From a checkpoint of a small transformer trained on Wikipedia.
Size: 2 heads of 64 (1 for keys and values), vocabulary 8192.
Each number is 128 + 32 x the weight over its row's rms, rounded and kept within 0 to 255. Layers, rows and columns count from 0. The size above them is the row's rms in percent of the matrix's.

# layer 8 attention output, 96x128, rms 0.336, rows 54-78, columns 0-127
size [ 96  98 101 103 112  94 107 107 123 100 103  99 106  95  96 105 109  84  89 104  91 101  85  95 105]
[[116 132 135 147 138 143 157 131 129 133 130 159 114 125  73 128  92 129 141 157 143 128 170 131 109 124 111 106 137 122 121 127 160 139 138 151 178 135 106 136 130 146 123 123 103 139 153 143 115 112 125 137 122 111 125  99 133 153  81 148 100 172 119 144 149  78 117 102  90  88 139 117 103 157 110 110 213 121 161 113 188 103 169 129 123 120 146 153  60  76 185 201 130 162 139 108 116 150 125   8 144 118 133 181 205 155 138 173 126  67  68  72 112 131 118  88  96 135 181 166 108 141 139   7  84 101 137 138]
 [125 175 115 110  96 100 127 145 143  88 138  93 107 117 137 130 128 109 114  94 113 132 147 165 120 156 136 111 106 125 149 123 146 116 102 115  92 142 182 128 138 134 111 135 140 120 146 104 152 100 139 112 103 137 155 121  93 117 105 117  94 138 136 122 100 130 132 168 175 147  97 151 128 182  52 157 144 143 175  94  37 191 119 186 165  92 158  45 143  96 191 166 145 111 101 141 150 155 116  75 100 134 116 175  75 125 150   5 166 174 198 108  96 145 173 174 146 185 126 168 162 100 104 100 137 125 133 119]
 [140 128 148 102 127 164 125 150 127 126  96 109 139 131 114 138 121 141 112 150 155 131 134 147 123 156 127  86 154 136 142  95 155 142 100 116 132  96 100 110 144 116 125 106 122 108 138 108 100 125 121  95 118 154 163 128 137 139  86 121 124 138 158 149 131 148 190 171 139  13 171  64 107 125 133 143 139 143 115 178 103  69 181  91  44  81  77 126  86 100 126 155  93 114 101 135 128 143 208 168  96 196 164 136 154  99  88 143 149 185 136 111 164  91 172 148 184  42 138 185 157 170 187 100  95 162 103 140]
 [153 108 158 137 118 119 149 132 167 122 179 146 115 106 103 140 114  98 150 109  96 123 144 164 166 112 130 114 146 130 145 147 127  75 166 146 171 142 110 114 110 149 135 111 124 122 108 149 131 158 109 149 130 117 132 151 124 120 124  91 146 155 133 144 133 135 114  80 153 107 108 140  97 185  87 127 147 175 151  74 168  93 164 204 136 128  80  24 100 190 123 126 113 136 115 128  82 175  56  89  32  81 186 128 111 113  88 102 133 124  85  83 146  26 170 182 142 173 104 117 163 127 107 151 155 151  82 123]
 [147 118 127 157 128 147 169 115 116  76 121 121 119  99 130 145 143 163 133 123 120 128 136 137 134 133 106 138 125 117 137 122 112 122 104 138 128 121 105 135 138 142 145 149 140 146 132 152 141 117 183 125 121 151 121 129 134 122 120 144 115 136 114 120  83 139 112  12  90 108  97  78 163 195 117 108 113 184 122 111  96 124 127 161 124 186  72 118 140 147 105 120 149 140  88 147 133 137 224 106 105 134 151 122  56 158  95 112 100 160  65  80 171 233  95  48 178  43 167 102  77 154 160 163  89 172 119 100]
 [158 143 161 166 151 108  79 135 136 145 107 153 136 123 118 164 137 134 144  83 152 165 129  94 126 105  85 159 153 142 121  97 121 111 138 141 146 118 110 154 135 120 128 135 108 116 161 144 135 122 107 156 117 109 144 114 116 109 124 107 139 165 134 100 120  82 101 117 103 132 166 127  96 128 154 118  62 137 120  85 149 108 182 209 129 155 130 165 123 162 128  87 189  82 156 233 166 128 110  18 123 152 170 120 113 165 132 148 147  99  93 115 158 186 119  65 191 143 142 218 170 125 172 112 107  66 190 147]
 [106  85 168 161 117 125 128 148 115 116 114 149 158 152 126 170 125 129 128 151 136  96 135  91 114 140 114 124 101 153 168 111 126 134 100 120 109 137 129 129 123 126 172 139 152 136 143 126 124 134 130 110 162 124 111 108 120 113 140 161 141 148 157 117 124 208  65 107 145 142  64  96  69 129 165  58 139 123 192  80 158  99 134 102 152 150 122 201 167 179  79  63 113 144  68 162 137 147 189  51 144 131  91 148  99 152 158 140  90 118 164 132 152 133 136  79  71 173 177  91 222 143 158  95 121 114  54 159]
 [147 129 124  96 137 124 151 154 107 119 103 110 132 138  92 106 129 119 118 113 133 120  98 144  96 131 176 154 157 112 123 140 105 151 154 124 127 160 131 177 107 176 141 118 146 126 143 107 159 174 176 146 127 140 129 121 150 118 118 115 109 109 104 158 119 161 125  96 149 180 101  59 132  93 129 106  82  82 148 176 125 153 178 145 133 255 168 132 143  82 112  30  95 101 150  34 165  93 128 113 189  72 172  89 129  74 117 128 155 114  90 110 143 170 122 125 154 137 135 106 162 172  82 112 131 115 193  96]
 [129 118 143  92 120 130  98  98 144 109  91 112 141 134 130 126 106 103 109 163 110 112 105 145 158 118 116 140 128  88 130 141 125 123 141 133 137 110 136 113 131 115 101 129 142 119 132 135 149 129 119 126 118 138 152  75 139 146 117 127 140 175 129 127 118 148 107 176 177 129 181 124 113 172 171 101  77 182  88 145 118 225 167  55 104 143 140 119  84 203 171 133  68 238 159 149 127  81  66 139 141 128 161 131 107 164 182 114 138 117  43 138  64 171 140 112 101 150 129 246  86 107 118 133 126 148 113 125]
 [142 102 152 161 128  85 131 105 139  99 127 116 140 127 149 140 189 117 129 165 105 123 116 132 129 132 105  94  75  74 138 152 160  85 148 144 128 144 140 109 111 100 179  98 115 140 130 148 113 179 156 138 157 131 162 137 146 131 117 135 112 136 171 132  77 161 138 101 142 170 135 143  82 158 132 148 115 121 122  50  81 149 106  77 143  82 111  71 148 159 135 155 145 103 174 177 135 248 124 159 170  79 142 230 128 126 171 134 112 122 143  98  72 113  56 100 142 158 102 102 209  99 139 143 184 113 121 111]
 [116  95 127 148 116 106 135 129 111 132 123  96 126 136 115  94 109 138 117  97 140 122 126 159 127 124 123 135 122 126 133 102 164 137 103  92 172  93 137 140 142 131  98 122 137 128 179 119 151 139 112 117 107 165 136 152 115 111 153 148 126 124 175 124 118 119  79 114 106 125  85  58 118  76  74 106 102  62 158 159 152 149  86 213  80 121 125  54 139 173 134 108 146 181  79 150  93  61  96  60 137 171 133  70 123 165 155 171  86 140 165 117  87 143 137 160  96  57  74 107 221 162 150  99 125 208 103 100]
 [ 84 125 121 165 108 124  84  84 137 142 125 112 124 141 158 143 142  98 120 136 150 113 102 162 119 128 109 118 122 111 123 136 111 110  77 120  93 116 122 143 127 165 112 169 122 131 144 121 133 146 142  91 162 148 134 125 157 132 124 127 128 118 157 116 186 187 155  85 145  63 171 161 103  98  91  73 132 155  11 196 105 169 165 125 119 158 131 102 110 157 127 111 123 124 123  14 163 127 115  93  70 158 100  81 179 101 124  96 130 111  91 114 121 133  23 157  82 172  82 110 181  79 112 133 112 135 102 133]
 [ 96 115 103 129 149 140 118 132 142 117 129 134 103 119  98 137 131 108 132 130 102 140 142 147 121 125 102 161 137 122 142 129 147 146 128 156 137 129 135 138 146 128 142 118 136 130 121 100 108 114 128 134 148 158 134 111 122 146 118 145 136 118 139 154 179 131 206 121 164 123 128 179 107 175 166 189 118 141  92  86 116  75 184 101 214 118  63  93  90 112 118 112 125 140 133 140  89 111 149 104 110 174  90 136 123  43 120 132 181  27 185 159 210 138  53 117 110 152 197 170 135 155 151 136  83 200  40  88]
 [124 116 126  97  98 121 163 148 135 138 199 133 113 101 144  98 122 116 139 140 105 170  97 107 113 109 114 154 115 136 114 110 112 143 118 106 142 113 162 128 135 112 149 134 161 142 110 138 135 113 115 129 116 115 119 105 118 138 181 139 157 128 138 110 141  83  93 176 171 145  70  99 158 129  48 135  93 139 141 205 113  90  66  81 122 117 180 189  71 138 151 122 168 130 177 158 170  99 112 135 176 192 106  67  99  82 148 125   0 122 122 143 116 197 159  95 138 111  81 136  96 135  76 138 106 114  78 174]
 [115 106 125 145 137 126 158 108 169 125 109 119 134 139  99  94 135 147 143 135 125  99 134 120 147 167 161 171 136 188 125 156 119 107 111 112 133 130 123 105 102 130 101 154  95 118 148  88 116 117 126 167 113 116 147 101  79 126 138  98 136 171 117  99 198  94  88 121  73 129 147 127  86 110 100 119 123 200 211 160 116 147 144 145  95  83 186 109 150  85  58 120  88 145 141  93 138 116 165 141 122  87 134 151 133 170 123  62 122 206 137 212 153  78 140 116 129 138 126 159 197 131 164 187 199 113 216 161]
 [114 179 137 114 155 105 132 168 111 138  91 118 135 138 108 110 118 135 146 108 153 128 132 138 115  96  91 144 133 107 118 140 122 135 146 123 116 131 140 155 131 170 140 152 115 173 130 131 101 126 126 103 124 142 146 137  92 137 123 106 106 146 112 104 141 138 200 173  69  96 155  80 130  78 178 125 113 100 145 180 195 140  40 159 157 175 100 107 117 162 167 130 131 115 149 107  83 132  75 255 146 148 141 130 159 142 112 157 136 129  35 184 121 141 115 170 205  79 136  95 156  72 189 142 165 138 149 124]
 [103 124 117 139 144  97 108 134 134 150 109 136 109 144 130 146 115 118 112 126 132 116 111 145 135 147 147 124 114  81 141 140 107 106 117 130 129 120 123 145 170 125 106 110 138 136 121 132  95 149  96 111  78 120 129 164  96 137 159 124 147 127 125 148 110 132 154 133 145 156 196  79  62  97 153 113 108  65  67  88 171  72 113 125  86 149 122  45 150 137 158 223 198 124 106 150 188 170  90  94 157 137 200 144  64  63 166 146  92 103 135 128 205 106 146 105 121 123 115  37 210 149  81 133 114 111 140 144]
 [127  81 125 175 137  95 107 138  89 118 123 109 119 151 116 119  98 161 163 108 157 112 161 162 138 102 132 163 104 144  94 121 161 120 189 127 126 136  91  87 153 111 157 157 116 118 139 147 150 138  90 114 145  91 108 124  82  89 128 147 123 129 146 163 154 116 153  87 150 166 163  53 209 120 125 133  81 166 148 140 186 130 161 191 135  60 112 128  90 193 158  65 151 143 152 101  90 141 168 117 119 111  97 163 170 153 128 194 180 134  39 149 118  83  78  74  50 159 135 143 143 122 142 131 148 166 132 135]
 [101 133 119 127  89 138 117 125 122 135  82 139 139 121 118 141 149 144 122 173 127 150 109 152 157 124  73 154  96 100 100  90 100 111 139 156 138 138  78  78 128 115 139 137 109 129 165 164  72 128 113 133 135 108 139 159 105 152 108 127 125 100 127 160 109 129 138 115 159 130 162  77 103 108 117 143 136 157 130 126 104  96 135  27 173 109 131  37  94 188 175 153 139 180 192 178 108 159 144 123 114   8 201 213  72 178 132 149 118 102 129 142 165 150 147 104 157 105 101 105 156 121 163  90 176 121 129 128]
 [110 131 146 128 118 171 168 130 118 119 125 157 109 135 105 125 106 162 159 127 138 109 141 125 132 143 109 149 127 125 116 104 113 130 156 125 118 114 136 117 138 128 124 127 140  98  91 124 127 134 163 118 128 110 131 150 142 131 144 131 105 125 148 120 117 109  95 104 124 154  47  76 147 144  70 169 150 192 155 133 201  62 116 106 116 124 165  98  78 138 180 152 126 110  79 206 203  69  95 173 194 177 167 166 181  39 169  83  94 178 173 104 109 138  71 177 137  89  69 142 156 187 160 115 136  80 129 135]
 [141 157 118 134 125 151 131 123 127 148 115 107 137 153 132 143 109  83 102  96  96 114 170 123 134 152 114 167 106 118 128 121 121 123 161  83 130 130 117 104 144 138 126 160 145 128  95 180 119 101 114 149 133 171  97 112 142 147 100 119 173  88 133 119 142  43 122 123 192 114 125 111 106 151 179 216 140  66 101  81 122 171 103 118 135 174  27 107  71 125 129 131  80 108 146 156 127  59 112 157  67 123 162 112 148 223  88 126 120  56 146 109  62 139 178  97 182 127 125 105 125  81 172 171 108 131 128 128]
 [137 126 102 129 131 133  91 118 129 108 180 139 112 166 124 162 153 134 112 144  83 119 141 128 129  92 123 152 120 164 164 126 142 134 149 115 136 111 141  91 143 128 109 130 153 137 148 135 166 166  82 101 120  98 158 142 156 144 130  60 147 134 131 140 163 128 176 147 146 173  72 116  82 171 137  74 166 129  78  67 136 112 164 139 207 141 109 100 152 173  82 115 131 117  76  67  10 118 124 132  73 119 191 147  88 121 124  85 143 110 141  98  52 115 180 144 110 139  80 106 108 120  76 202  90 169 153 142]
 [ 84 147 145 140 123  95 111 110 118 120 129 190 136 135 130 156 143 122 140 108 124 113 124 144 125 134 112 131 152 124 127 106 159 140  99 132 159 140 160 132 103 120 107 108 131 129 125 115 131 145 129 118 126 138 127  92 113 108 138 117 103 104 133 117 191  96 140 102 136 227 130 177 120  75 177 135 115 124  98  77  54 138 161 161 176 204 150 107 130 127 140 136  88 124 160 141 190 143 186 102  64 152  97 244 188 131 136 157 121 106 151 163 137  59 182 120 171 150  43 120 116 201 151 134 181 166 120 131]
 [ 99 167 148 102 118 118 102 151  98  84 102 162  98  97 118 148 122 146 152 150  89 117 133 135 103 110 111 131 147 156 102 142 150 132 129 101  76  95 113 124 130 128 123 132 112 122 164 144 110 136 129 139  88 101 134 116 118 149  94 108 162 161 172 112 153  99 101  83 151  92  99 161 183 175 188  88 175 122 118 106 155 123 124 108 166 148 179 129 144 109 125 204  77 116 173  79 158 122  90 130 205 150 196 172 139 124  85  65 140 143 137  53 138 165 168  98 155 164 115 121 158 101 184 119 114  33  41 116]
 [106 127 113 144 117 145 147 128 108 133 139 115 128 132 128 150 104 122 129 143 128 173 147 142 128 104 138 133 127 192 158 142 148 135 129 110  99 138 164 144 133 140 121 107 136 103 145 127 142 128 126  98  99 111 120 127 141 128 103 123 137 112 155 158  68 206 122 134 179 148 196 183 143 177 127 183 123 126 141 101 165 119 152 186 129  50 183 148 117 136 155 142 103  94 160  92 172 109 151 177 200 108  16 112  78  55  85 123  54 117  83 171 117 117 194 134 125 198 133 120 106  88 208 111 119 142 112 123]]